config.yaml
n_layer: 16
d_model: 256
n_head: 4
n_kv_head: 4
head_dim: 64
d_mlp: 512
vocab_size: 2171
activation: "swiglu"
norm: "rmsnorm"
norm_place: "pre"
norm_eps: 1e-05
positions: "rope"
rope_base: 10000.0
rope_fraction: 1.0
qk_norm: true
attn_scale: 0.125
bias: "none"
tie_embeddings: false
parallel_block: false
init: "uniform"
init_std_qkv: 0.0422
init_std_o: 0.00747
init_std_up: 0.0422
init_std_down: 0.00747
optimizer: "soap_variant"
lr: 0.009
lr_mult_qkv: 0.5
beta1: 0.95
beta2: 0.98
lr_head: 0.00652
warmup_steps: 96
schedule: "wsd"
decay_fraction: 0.438
decay_shape: "linear"
final_lr_fraction: 0.05
batch_tokens: 65536
seq_len: 1024
doc_mask: false
train_tokens: 183200000
steps: 2796
dataset: "wikipedia_en"
Each number is 128 + 24 x the weight over its row's rms, rounded and kept within 0 to 255. Layers, rows and columns count from 0. Numbers have three digits each. The size before them is the row's rms in percent of the matrix's.

# k: layer 9 attention key, 256x256, rms 0.128, rows 108-127, columns 0-127
# q: layer 9 attention query, 256x256, rms 0.127, rows 109-127, columns 0-127
# v: layer 9 attention value, 256x256, rms 0.13, rows 64-96, columns 0-127
# o: layer 9 attention output (transposed), 256x256, rms 0.234, rows 64-96, columns 0-127
k108 100:118093157124120153163125123119114119143085103106138117111052120094151144156078131104186090077135120084129143144155124104162103146158115154138142118148108120119105128129119119136126153148115138128109160132107157152114119113146134098081118129147102133104132117107134168110115151104097108130140112175127168120154114134105162142129142138156149128154153135144137129082119095095110125143114
q109 099:108132133107103100095143141138175121107159151154131108166130121124159148135088142079099145140126166131088139113119140109147120088147133114137096148108153068102150077162123131149141116121145138134148141091165134110157129141156091156115126084136134145110137166121149155121130103147124130118079102124106177112171120160134130163137102109122134133096157156130109099099182132162130121138111
k109 106:133112127116113153085129115109124111140167103155130111150146130121126134129140116142110122148136064153136072134103205135134148128163129126116147136122099134120135103095115141122107143106091131132123126141112148156150119149131158133145081076133129154172157111112132112186123153112136160194088139150159118107148157094142111149139131167110099111110127126138107162109125115124128110105130
q110 102:165136150129120149151171110171112120148129148151098116143143115122156126089106137137140136120104141116179123135169144088114078178111111134145166140114126119144132142139084097135091153162152118145126129089173141135136141130133095123184078140114084081123109113112139118124114161172104112120117154125157097112120139130116085143162193126112164117113132163163129151140188161145140102138188
k110 093:093129074171108173161096101158137133163169186108108082145113141144090109129132135120159100116131157092122116179162124127092095147128098098133130096135085147139164096142110105126123093088112088141142153153142086117097097124075137180137150144137154118110141144135156124122136093130128153123131124125123128146100135146165154073156095111134149154097130128112107164112135148124084123165115
q111 103:086177129129125145127146106094123152078131172115154140155084107141112151115128146136117112142102150130098115158160128149167125115110097140131140102122135110118125075078142088148141096109145123125159132095093133127141154127130109178135174132110144139170129126140110164173127121120114094070125131108139177101153098122153120138159099116113144112145102132118092115085183093117141151168156
k111 097:147089117132128121119158177121155115153110099078105069140135121099129096168134134133112124112127100112133159141122151129108130141172088115071123131170112108171128140128129127156130131183083112163203120142107136128134155150122149105136133120126154137164175115149138147123135090143123117088137133144172100134113144169105101103096154098068134158134204129141136137124108132081139092134106
q112 111:106133089144138127056163102095118153133174130126122145123077164151121135123132155150083141114128140192148155134085150072125127111136099166134120116140190116122159135127104137149142146129097125106166087097128148119112113151146125121116171117103115130098112148125103123152165117157129112110133139135092122101121124132132102154137082108116117100142106128107141180099151147124133107113164
k112 105:064146135134145156097119113110103179134129135177145158129134107133120118173152109126116132114082150128119113130184149160068158142131142116137126114160064143139186124153115102145125107101112135127150144121106135124103149150157166104096126102158140112149112116152112148166129184130132090122109149118115128070108121114134045128158167101147157111108137131137087128090095164161152120158108
q113 094:093092118145107154167141151165097121171131081126101139119143114116118120131104146124114113125111142096146120093112098142123094107095139165126098127146107141102124144092162132085121099078149095114126147173130147115119159159076136123120105148096086101106094136134121146133176143146127132135144135084108132136146097130128147134163189152112130153127152125134155120124116123091111145151164
k113 092:173139164098140109102136122115171217085121129143167110107136186085150118127158087153130123112122157153136128069103112100169127105151100146089129131140106156114137113154127095112138115164109118134135117137150164102088113129143123113145084148169132152142135144096130126124174108122117147114122159139164127105143157118153126107125119082094127147089087152136137125132136126192135131124125
q114 109:149073176106098122124164140150147129139139126170117169101128157095104106153153135109090137103110111155129119166137096117150141111172153149132136110098158139125095133123102114188155104149122101121133137115125096119136094155081096084084093118139132135152149111153137128121170143111093115146124140124142107114129131148132125118112108166129145115117119156122165127134126120178104181131111
k114 099:139145138141147138177129128106083113109121155136114145157140140113148154192134074146128132145160166133168142104125122115124170088083095110128156131136110116140103175143139160132115113085122153088116150124137132134137151132121094072142145125110114112101166156130107147101127106109135091139138138132124146119113142128149120114134158180158113126114189122136127155123128096153165166128071
q115 088:118096114139139134137152130167117142138107116099109083130158160164098109123118111134166114095141161098096152103147090090093119157099120138162131109109097165109106157162113099112121159125122128132201098128112148120156095081104124134118124148130114158120142122149102126099156124114109112181161109133181138155115083094137133134169121103135081139143159107137193090123132075115179164156157
k115 093:131178131129124144146115135116151093151146122134099114116130114124124135094107126097121096127106159163175138172127083106106117114100129160165104129113104097114093130129150102091099161184185126100103123158105127102127129116066059091134118118110153136103119162132119167101131108112122098106145107134098152114134110148127127126139100118066147191098151152112172128129156129079113178148160
q116 103:161096185147121077123115146122125134113120096150124156114165120112100121146105066183116117137157137170154102099136123109133153119128073097200128134120118106090147144127126117127111101125065109101155110135098089121135141150122156150174110123156128126138104140169084098100095134103178132142077127132122128128140126132151102156131131117162143132151145114116162113134111128123102156156114
k116 103:097109117160128126130163090139178132134131150150155129154102076139135145094107165122132126154120132145146136147098110150143143106123111112165093115104116129121136121065121133123115072111163103150111101101120129144122132145111141149116099126140141142123165108132086130144168094122130123121137161134128077096132125130096133109086163170110131133111133124137120167146126126163083108120131
q117 095:103123139124138151148152146089132135137118137087106147091155119164094092116146115139133112072105129125111178157162183156123126133132125135118108163141143128169158146122139086170139110132111145120152124110093140107137160121150118152093186140132140156166118136140107159122144134131105150106178120155146127129118122151108122105149160122137116158119076124129126101107135110142115172142175
k117 094:090145154115112122112144118138077142173143136129172144118093165146156161111151158128137150165157120163120115102115101151115148103131139092114122093158116114159134165122128140118165132136078088135107146124129143113090158142183148133109141112107129122165167116068167146101130094141141159137131177096084111105099123144104115095067121078106094107124146111149113120136128132145135155129105
q118 106:127130097165123150133129164089104112115157159122112133090134156137136133145182161141148146149110156168126187112132144135132123137143185103143148147104121121129113124123137100122082137108120126125127107130139091143153136133120126166113128142142107116140167155079057112144107141147105146159163119086129149166132128110092130110089102117180148158139128143125120118153123093109138165124161
k118 099:162185129135109119121106147164133109123100129139142151167112120116130121120159168147138148106126090115139108137131146154124114156106149125090162122154124127127124151122168157147135150127116146147130152119137148147139155109130152138137119168125129141124126150152153114134139145148086148125122133137105090130143078082080108147105130098109152108121118149108148120146117148144118139098125
q119 103:137118133147198121100177116135129115099100144166098141134132101130060151153123102104140104129085091093120121120127146068119109134154140138101117091102104131100142092119173125160112122125077123128087102137153129124145125125124067116129093139149129143163084093112153161174090140103133152158129110122129145134152147109175109096105122140099117105103156144109134113116120115126122138094117
k119 104:131128146109146102120111129119122160132135116086080090121106132131123133125114185113107136119110145121142143097169119134172141128119161149096131119153148124133169138137121133160117114121149146106131147112124117094162110119124111122142154148109112072129100127134166103101141150067113133098144126118088143127112155164156167100102099118138147133105144108123123113114089137092162192117141
q120 108:180140131132138111154132094139124112150113165113192136145124129097122159148155055126120089124105121146103109122137131160129154175138107153119174095155149164116158117116105090118139135119096136114156149120145120115135141144088103113133133123115122132130107125159104098106127118145085158119155139143123121153124133102138131181131150113101118136141112119159127111117139155121183155099130
k120 103:088135111111149092123172159132128112103119138124124109095168112140184120090174126133110134121135099140141103159115108122144142119112102108073104149112113150160112141131150157118137132152138136132098133101181171135112132165127159108117128116136096124155142108133127189143118130130096107164090105128139124115123167129147122135123117108136156129187157116107154130116140117106086135148099
q121 108:149152129097150094140170104141154123111122122127130109154164148137131124132164143112128154121120102149143174113139157115130135136132103114123110152139137093113145142114093121154120170134143135154151087175082133178136115105109109144106138141184118132169130098138101123149136125136130156114159119102133130173136099104159153130110117138178147161143127108118131094159105172148153106101103
k121 108:040150152140155138121101136132154132147149122136089110123143167135101126082076175130167128095108140122123100119165127064133161111108134123120130114179133154085097151121148109104148100138132120098152125098150103133101141150122122147096135149152127104086113137154129156139133116108088151110138134121107112179149145122094155165181155086136100147104117109120111039140126122151093142151129
q122 108:123135154101120145171131107104148194163096140086136082152118153091142130146108149152139083111118142107106148127131126116137130113102135104142100132132145125113138135126119117153150118142149120192130091141181084103157148117122145069153149108130125098146125106166103182151140095166121129112137118126117181145106111124121152152081177096126140159121129108113136161132152162119090118080110
k122 107:137127139102117189120136097118168146132160137131138136109141118114115095122141123126151151136132167134153135159170140101114101090110117107137173136111110114128156137072078116144152162146143138107179102138095174166173152141097108125117141152112154131133152099160069123137144099166142155109118088090136122118118142099132160123160141129135142117124103172117114109109063124124117128141096
q123 108:139140099139151139152142153136142120122125147139145100124121149137108162131141131101179124109128109109123126112117112142135126104112131142109130127112134136135082144111118123125136200161141137116101069118138133121142124110099108175090134125141107129150116107102121106080106143096133117138094137157093098174118152075098124107160116100147157116088162063082138154116115117113111116138130
k123 104:131095104120149121113135130150136133130095159117110140091144079112107076125141173115093165159119154121074102114129155123136120095091141118097154158097119128121163116115163128087102098146153104089121141182133127143084129074187140137133137093132150150107155114115083142103127128121132139109120074141143165106128131134128138127155106142125136108128118133143161139112062105068121132102128
q124 105:134097112111114136118134139117136097159180155121104134089119106115115155120140128148121112163156120149177131134133158097085143213123143130125127146099098127156123087139114101133118129139137154156175096169166114121131088159114138162105099134102133116096118120114152125125149136145113136144184182111200111171119150129099092119166162130151142136120125121093127109086112106107089122167183
k124 104:127181126153161115146140128155128079150122158138147137101133131122134074147129104082147135132114135122148085112142114117134152167110127111132142179126131114120174151162126192141119117173119128135150122126157148091146145133112100088107130180152122116108086137129098129131111122142141160138084104095143165159153146197134130133125127117117147158120113186098145130133157135109193112122103
q125 108:128162121145119142129148095161118141139127125080156109137122121081157129119130088130123110118156130144128136156132129105163129083111135121111096104128135149125112145095119125077148129124153112152088156115138097124131130149179121181080135123126140131103103124144133123123142146103089096104129111186136139115143101145087151161183162131093169122151159140141117167145088130137144186095159
k125 098:102131158162140084134141099164126160174115109149116110127138158164077111113121134152123142126106081115144163112143136116116151137151125117158148166144110143139157157108122121158086114154156124181145094163099135127142108096128153114146101104106177147151134092163121133139142079131098150158114104105156119117150161098115163162152111129101127129160140157156131166099130060121120094142140
q126 107:120105164111141168133139139150122082131119102146120087104080123133160153130143167152095116090115135115132143109169179150112074123090126129087112129133108103145117140113155143090128126142112129134090139161126136140102133101148125132115124111118135095072174114125119178093111150118105154154151148139127079112148107143117153103154173102108092140159151135170157157107167090155103118110137
k126 106:159149135124109091137138076120154109118152154091123118120174132162137136172083098142113127176128144101141127131095185114089164103138128182088169125175126152123144138122106149144144152124163127119142083084073151132107145113143104170125114116113154108137118126107112110101172139144127107110147149135141162155123156134120095162122132118129078072138099105101127114107147151112154139083097
q127 108:134157158105123131054141157128163122120124099152141107151121124155153115141099135139134126112105120104120097079107164118127120103100090130152141114179121157104135131089153111095116169138142109129110095148127150135093142185091102133096143180118191177119123156120173129131114145114122157130118112107138157155125115130142163137145132108103117150124134120149160142126105121154196143119118
k127 101:113179156139110093137161142146150135139132077141127105170132155128125171092150119122111086129119161183139153099172106090122124126188137118080072117153131116126132125141133120134139112107126155140140123140152105158142171162100114154149151102177120122141142147099098133136163125123084135141109129129127155136134112132141163140157132124166183160120150131102131114091133115103168157093140
v64 115:105140076128118162168090104157098097181141129132123134114128112168149139130176093152152136124158104099130135150152139110149130147146130110141142150143103143102113137093114133114133103129117119127148154095160110162104098175169135103170149156171109155113123109116157114108074136116087170160125075146098126092127158104121141098125076103116117125121126131113119123083090146104089168138124
o64 108:120135099111129109131103100161104122127100138146120126132105138140123130134123104157164124134137123094110098098138156095125078148140137110121149104099143144153119145138111173139158120157131150105143162099143105128117086125094134155085123159106078160143124128122143095124091150137142116171151149115110088110136091115106142129102115081151125123156104095145129094127123144084138180139170
v65 110:130130125153133128137141124110095140116133128145143133075141092104095151129132124100120135134154130123138096166131133143119152104133113152107128123100124133117126140171152112128144149101110122137139089127123140144105168078176099113041098121111129145131134077158151132079132145121158106130126160166166185143148102146113100127103128113166142086131142119116159113093139141151089169143108
o65 103:128154139162081136151125126160171109104146153096109169132143109134143152154115147095125147135125148137141102176153121154101127118114108144107154126100107143149169133109142133153128149127177116163139109132119101180116149110158154151140106137127135119085172109144156173118116108139137124154152099185182099150113141156129128090113136152139112123125127084131149114119121118131094162138118
v66 095:139101141166137110087114153101099134169160135122084138152114112150150136144119211148113159145140080106080152128130135119139135090149117154131172162175106134093112134118146118110130113150135170121127182135135138111119132066158141169143081109141155130138090162089156122144148085074131150078090081100135100107142126121130130106155125147117145158158111130121141136144084085148133108138079
o66 097:098096113121125089104125096095124115167095109136153119132150132149139157120152152147145118102079144136141127114135117157129112150123123140139087129165105111141129143094138122113105104130142115106144132107096110124119105088082104139163140088097102183130112125108140151111127105136196141110083131139099122145138100133124106104105148087131116096144107159141116097154143121138098142155140
v67 110:157138101160114102133102176094100158131121117145133140114071142115126120170126109133110138156131147095106134150139126161146163112092073106129149147099122126116180132128132160108154147134151131144136130100101119094111149145144132152113125100111119138125124147113086127134116095096078166136173166094146136104140119103115165164142143116127141147141116095140127105127134131127134110152084
o67 099:100143167159102117130162096100086137135133149113171154118190116133140129128150133125126152147125147119140095159135129131135122109113177095130125126152111169089088086154140178097157121105158092059145130086145144089125136145116126161059126128166163133129159110084117155135114097154124115132168139144158159119126093151122092155141165165149104136142136137169109131142128143080137113131101
v68 109:123102154147187126110100117153102170100132147150157121139110157155151098130105130118140147125117116092129133130111123114110155132108113136143144158093161134166166102121139137110097118092114160114126149172165166146130132117124132140112135129101120130115149126161100138110146174145137169131099088126159108109088137159126147152111145147097135180141082151106095151104175123123091127129111
o68 104:124136133124101133105095136105116168117105124150068115131113147137131130082115102117101120165116168117071132130079155121105118117108090134111146115076128123158134126133145143100107111126131123090158102123144165098127117129114078146091161132123119171115141112130122140142094093180130137177144107139180100087136139106142127154123146086099095120110139100111144140137143154143146142134056
v69 110:108127140153124128120136111104110165148128113072175110095137127161096116125150125144161163119112105141123135117172159093127124136117142111070115115144124163108064151095099109120100122121127132127162117094125121162134129159164090099160139172119102114082114147111133125134120107141145131134093119114137169151078129098145152090139106187102138098202111126089084135149123137153074127123113
o69 107:132116133141118146155120117146163145160148132094121146146150105140080115116120121140134138087103135131124152162110136140110080142115119080132134138068139140142153120153123104096142081116134161163170122103143113130108146138174105151139160173127101119145096153130115093110104071182159158089101114107112098128131124116113126107110109104112133158130106116104107141101106116097127125127175
v70 102:125152090135122120140086168166109141090100117182145106113133072130086153119130093082102081106126163119119125094148086129146120170164119180126076140160107127143106129148156128141169138130130118164114150122122121149110187143126118104117143125170122118095157148132115175115108119096129129100104135118100160147096135098137106122161151108081151146140152092145137133106114150106121133079105
o70 094:071167147111142116176155113130102142093120110148143175149172115120110099120139081106137142134150115168149094159110129145114147107146110148102131137118148126117094133102111144135168107100108095121146127105122147129097156153132115110125127135106119162105127124102101123100159089099086158169137126130135086122124126088138080107093130135092156132129090083132159111116103128153140136112190
v71 118:071155104102130122160086149134107115125099127110111128137117183115118115170141101089170140109163132151154177118150119135116119173123085115114139120134111135128106124132147141073131117093091174150107187136106104095143122129113114123116155135100172082132143138132158143078129109166100131124167133111116129125133129135158117128106125096125143179110111112135171083157149143140151105125124
o71 105:100131086117143107118125148155147137134114103135094119131189144127104110143107091128114123117135127115077107140137088098122160146170189104129126126120127102113096146162108101140140112123093093134160168110116119156160147120131070123095170145133124132149127112100109146111148148182121107147102127159095133106105158135124181130128092140095110112111156209119126141177141109170101124128146
v72 104:101118164168127160136165157075090137101107142116120132136091130139102131112091132126130128131133128115137114124111111153170092128091124109081094135109103126123173141140163142153085172173121141151122130133107200105143130127139096155163098116115104121125135149113055097157111112102124154125164105145136114139123150142057127140199114131144093133133139143148091128113159093106129145156156
o72 100:124102120151117124092142114099161102141142140107171144180114149128127153094097167162132121187116164192098141150094125127185130125100176155149154127141130159154117071137092118070133093145123115102139164137092122100192129103119123134148102113170137157108104163101107157161120147132130134104128113121150131156127073124165116131155103135130101077068123134127113165120136140116135138105114
v73 103:124105200131132136121135121137157132170142128163125144130175148078124081113167120093126111120112130146125132152098138132157110098095139106128116132178115129154129093123099102095133119101116106115160114140149158125180092148140144135131099133123072138095157141127166103092105140144128124160144141114171137143129116132150136142119070114147107119122134150154094136157113160163121118153130
o73 105:166165137115108104130141165142128118148140167109115143074108118102126103130178162156118123136125124144119083114117069110127141103129147168125133143106122115152115129114108120159178137111125150150160123106156132081134107146131134098167092134133134079149145150145130075153122126099107147159095168132153132123169160117107107137111087112152127161109123161157127091133102133129068139146089
v74 100:088162082141098088126118098129124112135124096117109133124109148135124122122150141095121121165118129151104162138105084135107166127111120105110111155135108124153155117076171186099106133158138137169158127099115138119140160104123106121132161138111157130113158155111102116130109077113086169118127157144124121110109138103118134111077164138142092184109119146148138167156114148042135139131171
o74 101:127161102126122102117131137127095145136124133090106168119113078120147123145138111100122145121159155094105088097146139149133123166089115096174158101155112137092101117150152124142139111121130141111166151176118120095155141150114077118106103111123067158119076109090130117127084136138151128116112134116128095124141118152135102123191120160110120108156140090159136158144155091116144162118131
v75 097:103136090118146138131143144077133137099116118118134123117156134126145094135186090124113123102123177142134135137142134133131147145127090175099158148138125111117112121113106132097168128109102138139157117128149161180134119132146123137170118115151083099130133097111118085178114147125118138139114107083082100105148130105121084094137049079134130125081146112147142108074103122117149106162107
o75 096:088117095159109147156134122152105110114126145124117103126154140149108110088157112153146105117123152099159119112116117100164132121111111118150119130090132152127125125116105128157135102122105141163158111129127102148141093181094180139129096165117131162103151135102119152119115151134138145139080152109141122176117127124124152126142071130113118142137093121134107123107157164133148091122138
v76 098:141116146144125159106149107125146137106135115121125110128119087145113142150139085148124139128110170190175133111137130138111124109116161112082150094065161150124112111139161070082129122123108156084146104112090151129129164135150135121149133154100142098153086159125114149164087150106150112151112146112160132088119126131157135113144098158123121141121135095143080121144156102156151133077100
o76 091:104124128148109148119134160116129114143092150088168140103095140130136101120139110139117122119110132120147141130156128122167117138121152103083137111129172141172127126159097112090108131139143116157118124131072157129100105163138159137126147134161132112129108103142089109090111117114143131104117067086163085118128126153122101152103136139068106179154167104126135138106082164096130069121150
v77 105:126142119155162168146137151132105137142163157123158133101137090121135139156112126156120155075144121108160140106155121115151128164142135105086123151124110146153136122122142191132112173123155128198158120153086150113123153099158133139096126101113125129093126151122136126107148074177130124116134120143149156111085155130161155129104151121096146138137123159131126112139135125089096137139144
o77 099:118116125150099132105120135095159105101117124148158138143137154154116119161134124132138147123133144126158109133098116179122151183111124085152116086098128110122118083135169132129122086127125152130102154137146133114135126098140120131150089170131081113186124105147084135122095113170113117132170154122106122066184125108111121101166156107112115094113151155126161164131171104125087158118125
v78 099:131119093145123108143155112151134171148135177106111081099137123109157116136136093152122162112139111078145089105145146081169124159105119150131120144102126095168094125142123114099125128132174110155118165118100090176126133108093135158110168088164098154168134120182092103119155137136094172084139094147107120110093125180110143145116122163162140141134126074110108152086135118127130124128137
o78 101:131111108117093133145137155128103126122149126155117143120137137149131120112116082151165124067099126105160138143084149117097166099140076106152107083125105130163124136105141082114173084123077143107103142173136145111107152098112177086087094117113123118133125137085104128137143131141092107064115119108145107133085110168097085153116151107168078121163128133131145123160109106151132127094107
v79 121:127150166175108076131108170134180152133157115101138123118164113084091150146149161137143173153079109089136133139157157127181107055133095120156143100087105153134147104154139149096125161107095117139117114156139127153134153120165117185115114138093168146116144145115117156111158140157202130156145111143133119143132155113116137156136166142140146085143154146153097115125184158103101130165133
o79 112:098142142122101139097104150076159143103194151135113134106137135117081140147082142104103166182098166152175158149132104080149152084134099134121118092083148113130132083119157134166158151117136141093128108122184147098097154129116107164140094127130170111101110161093081134109116111160137121115108120156130138085147115125142127120127109109111159162113147171105127102123103149121134134151142
v80 096:111154134109138116123152146195123143102078152154156113108127149088147113112174127181185130160158165083148160139100156156107151136123151105113124170122126116162126124141144148135109140110141095155157155141150119157147125133137149153100139168086105164177145114123167127160125098143114110142156116126142119147180096154118148182142158108128106130135123153118151093099138136140124138147130
o80 094:129188125066152123126124134124177115088129127134112127165091155119158134121094169144110122116146103111128115108101099094153090091120163120109115112151132125105160108109119111145169146143131110122133129138137105102166139130114168134093144117128150132134142099132098130179129108160117112154119118119125150101153121131151130126180115135137143134165146157126156099121145098136076149107097
v81 103:117167119139141127104080081127125108146149163148116108100123133155134174107122137152115118094086128162121101116159089139151120088159130114161109134122103148096140131129142139115127124150115129132163143116155123108132158162141136112142113124153164049092145130127082163140088139176141119149109128125136139082118168153153105144135085118142102095121180126147141112111113123089084143159120
o81 099:146165095145112147118108149139074145122144160123121152085189100173137073131129177155131143122130119156132113144101166126197125166164141119103162101093122119115104132162134112123104139118189134133126156144149135081141171116109127154170131139155075133136106167130100103114089124134115111137133126116187116133120121134177126166084154090123152119111091114094145140079072134104097108138153
v82 102:100087149134107162121105171169126171155133132099160110118102122084140099107189115099135134131120131102101134112127121138148143113100084112169165124172149114174107110096157113135113162112135124104137104149092127127147120119140092155090093118113095125166115118117118137082115124160133117105176173146135139104133122141157125133134187094161122081114147145089129144129119152109127097133113
o82 096:096130126120095100157100140147148160127117124090148129111135115130120111105132151119108144132134158125113136130100144117121127075121119092162142139164178095133119122131122076162133154145123138101154127087138145109115121110115046149113127118131161102128154113134125145109133098100123113136093147118149157102139151100101124087170150134119116144081121131095111125118173125115163138107106
v83 110:165134151161140109141141080114174118159114114138101107168106118139149111167106109183162143149146131129152141118158159131142159138136129091107124106136144108118119150120115139168142136130115125099117142123122137120111085149114132108144174128119126096125088181054157121140152067123127149111130120094094076129181126147085157068104091110125102096133130121098147105122085156084106105128113
o83 105:118137102119137135154155104106169079110087089131157083152101100155118160160112136153137127132134127090125105141119142136147107135160156071131142116119126118070123126177150146144080135121144147160129134116142178134125099084179131150145136155117121121095113159076157120126114133133118107077143154112151183133128112128099146131067087115115130124170109163125151084107120181103132136103168
v84 113:161156121138142144144135148087099108159130163101202101138109131138148103128161185115137189185186128135152124157100119122095098139145143105127133147111094168082104136103130097110114089128116171144124157109152135121105142125135130146127172114076128115133163127093128106166107110130111117129163139149073117135103128144126121103154124119117115140140126113139102131171160090177086097119141
o84 104:179163115149152108124130092148116137154125156126155118156154126127155129145106157121142148163105129092089112151123083127148142131141172074129140098132109098143130073128175103135140130154136140145110116132141121176119119103085141193145147115102117155130099124124115146152084139125148114127120091112118101123115117113128100121121098138121075168125109112139141131124150082144146109137172
v85 115:165064121103111127167117144141099113107114128127127132117133117118114190116140127097158130126134139076120104142121144124118087144103151099108155108152124137087081116115104080131118157123118151166137141123108135128135146116172123170156107143090127126111133108142110123109130087152162110108106106091161146086129096129116128127120120116083131143129113163119117144146151129165129141151122
o85 103:162101145115124100072109179141147120163105105149131091151136119146131145108167149115121145168131122128138124151121120152085138147156137149152122154132103158115119127106098101106130148123148138121115099116109162138079110136134123107169144183098146103128135089128118110113134109127142159115178096142134150179100114158121170125111110111100108144115144148112120107153100128140178161083146
v86 105:124140159116147124169144169078127095124097141156162154135126122095128121123120118123144137114119154130160102119101138129146107116096145131141141121128151127142168095118159134119115127090098076193120140150165154176151138138154144144082119111160153098141082145147125133131091128140106134146088146128169168110128091118130109149168131126144133166060147114164117124091126162125111127126120
o86 099:141124140116143082128137150152134086116118143116164143124138142175159137152142129147121135150129175152151131133095101171146129109123118149124173112129110151161103136099084134104103125134092134157149121099175105104138133127082106121110093156144119129127141155133146139136141123147132123155097126123149132109191094144091119128144120198105141113102127127148154144083103120089142121100126
v87 104:103126133113101079112131135056142102086142115117112156097124122134138104109131186136090112141088127147109125119118127136080095131128112132153116154143111099113144131146139161087122118156146133110098105112115108138138161146127120091115112122132131156112102161103119108148103198121130062152129100095129124194126111112169086152126122113123162136124158110155133100160124100129138137157105
o87 105:117126136159158166099113164149135134105177121125136154124108150106138105076174113119108101152104106102148155119125102113146140096122146124117116151110121100112142098103139139106144157131114164112126084099144173106117126122177135134106105111156138172131150167137158122145099135126148095126130123117122116174172117174135085147094168134169170149095092179123117177122097116109131124123180
v88 104:104132176113137132183150098124135147168141114100143102131147106122133121125147186158140172130131095134164140161141153126120123108111146126116134078134158151177121156120132119095124128185108136112126133123112140111140090129095131135097111116091151097123089153130161140111133138102148117149151078126104092131135074098133094128146102155143157139122108124095151161156120127142100112091085
o88 094:122123156106158138116123093107134087148200161134098090091161128151110099106111158114098142111079111144141146131134073122152137144140121121118157129105121147152146152115098091167141134128153135129119111150149118129157081097090120171126116117110110141091123146131158107156139112140129122136122113133130116130137163150135134118117146163187087099106124124118131125120106093128154117133143
v89 106:115092133129117119123144123110152135060120133114169132141147138155106130086103082149128115155153131121152131143122122122054159137172144136106122107140138109118177120115155119128103119114131137104156154149139120147117150096120134110115162150135094170143123117058149107155172153099132112065142168142137120187118146150135101147130128123149147126142085141095132115082151132152133126131127
o89 097:138115090176144132095170166144134117079095109101108124174140113108126128116088131118105129165132107111122135144174154130113104124128139139123107098129137107103193136114161111119085128158088108140114178127130112176123127129112114130121147139124141147120141053113152138137146135168108117146110118120114141117157128172157054138122141104155159177111112139116159123130141103106142134132156
v90 113:141121127124128113167154144113117150122149150077155111145140134073129094115124156145116147139118137105116151177128064110108104115112102142116143158132127134119134082130143159128103087090120124157122139110129122134106159115160139151138079117107126151135126160117133110126085110118161176110137172126114166111120108181124187108133157097157149133125165109158165125104106134098144087156163
o90 108:147153123127110125127157137131101093098133143107171125162146155084157080140113138148128141125135160124084137158105122085119128138098112084126163148125117102169125037102106141107099108135138170069179115169123141117094118161100104135147124112092138151089109168073135179151103094146164094112129123119171163093092118140135123090141116129128115117091135110140155131119142111126118146147164
v91 099:127090174148152137141138079105162123119127137156167118133103133111113137152117130158097086145157131127101134156146128122138095148147141121125077133112133101170109177117098136130171144145139108147131133163116145157160125120091140111113159129131128073132145117162093155132108121130097101096136102159149134098116095124130155155091151173061165107133131107121172166132151104114154116150150
o91 099:144097158112134156174107110075145093115155136160117155133133126130123131170096098103104093151160106133115135133180142158160134118135105144156129185154139147110166123132131107134133164142123098137125125171128115157138125110123122112088122094115107107139123151161106139133137154141103134171148162148162120143102111105114138120140146162135100129147129089130092128092135149137140104094133
v92 114:169131134134134135123167118105154114123084136130140113153104115144115165108142129180102186147170164136134170140187097157134119090124120115138151151104122134183154132137121147111137124167148118123154177132130117142163100127128148134144122119105093110114084100141101138158118126126115141158120109120107124105116111091119159116115124109157087115140141081146124155123123084123167135117093
o92 108:149096071129122127146155113085129128136152143124159110103118115086121160107125127136090148119089152133127124098085104143120102146162089137122092127116138144138184119154098093125139166163149150143163133152132151137157104160089119126117173121129096142097126149125128135171148116164080149128095098115116135148120121130117105141058081133150095122101140085123099112120117114123079116098116
v93 098:125115116072117119141141132101121118110125128106162078146119144096126110114142136094131115120103174109130112164167136157146155142163167115103102178112126106152112123139126121109126108146139119112118080167133151128134163143094135114096116057176116161136122147137123152138123147153147133163116126129115119185116125128147086120138154165138154166085115142061115152092120096137151109105163
o93 096:146110163148153109103138125113096098119186098134143146149107136135118136138154158119121137106141164088110098136156130146123162109132093140105167103119140133141174115095090056149137102128129135134087155113157138129118152114165166115165138102131135153125153148108127182116129165125104149145093147135137129116134133093101147137165169129136126122107072127108118112116149159117139111096131
v94 111:146119103098093157172114150116075117060176116135111139144130088139110143131122119122180136171136127156130138110134116114106101142131143121107128144165113154103104147104103139149147121134133099164158172100066104145083166114162100110136111092127067116101160125115124107173083155077085151134160109119092153142140096115149119132110131139135149104166130096104127113104135143125143125153149
o94 106:139126125168142135163153092193102106084165180105124152155122102145140107091119137151140132136126124138148087100131143124111119153126144130099084116107097129100134105143080095163126124135127106105104119094135125120094116126123124180071118119141134106079146167129073104139102144102108109090102151157133167156138130114140079108148129144119143124108119068114123154139161122133130112117152
v95 103:117115119153141072131118120134133130144150150153123111133144110105122122103093122115123093122153075108154089095100129138159108114164129143134086109141116072154132102149118149151112144128099092105116131136165135112130153118162138145121083150096190112090137079094134146125125100088170082070131129163114160118114153134142154105123139119136141119096113137132131117070110104102120118157151
o95 099:148184130129134094105103165144189117132116156158066139095146147117101135121120144123156110151152146112125139127144172132064113116131087131178139135075108127145088144122136132157161152119114123116111150148148116141101103101124135122178121106125135157131137134167132189155133125127151145086112141166135154110117095138153124138094086138101114127143153167114126128076142144176135125119157
v96 106:119149102148148101124110124093093114135143135108143135118129126156113160168151114161122139131141086166114131108130091146093115141147135162104158141113064129103133157133136125166133095138134113157110103104146104138206118133135130119124121113134117095089143159133127135123148153105103127105136130145099124147117154120125150107153102148145105122134125101107125160141089110101145134084125
o96 102:130149096177125134134169130090081123105099118100146151102100079126156095132138132128168127140078149162097130121145146131099083138083115138144125126135088121126112135123095142104152083154115118153147138131155139156141122169107085117162179127121077136124105162127138168148118124130097133150136173091109128130129080097200157088125120100146112126116116137135122156163091125100088085122156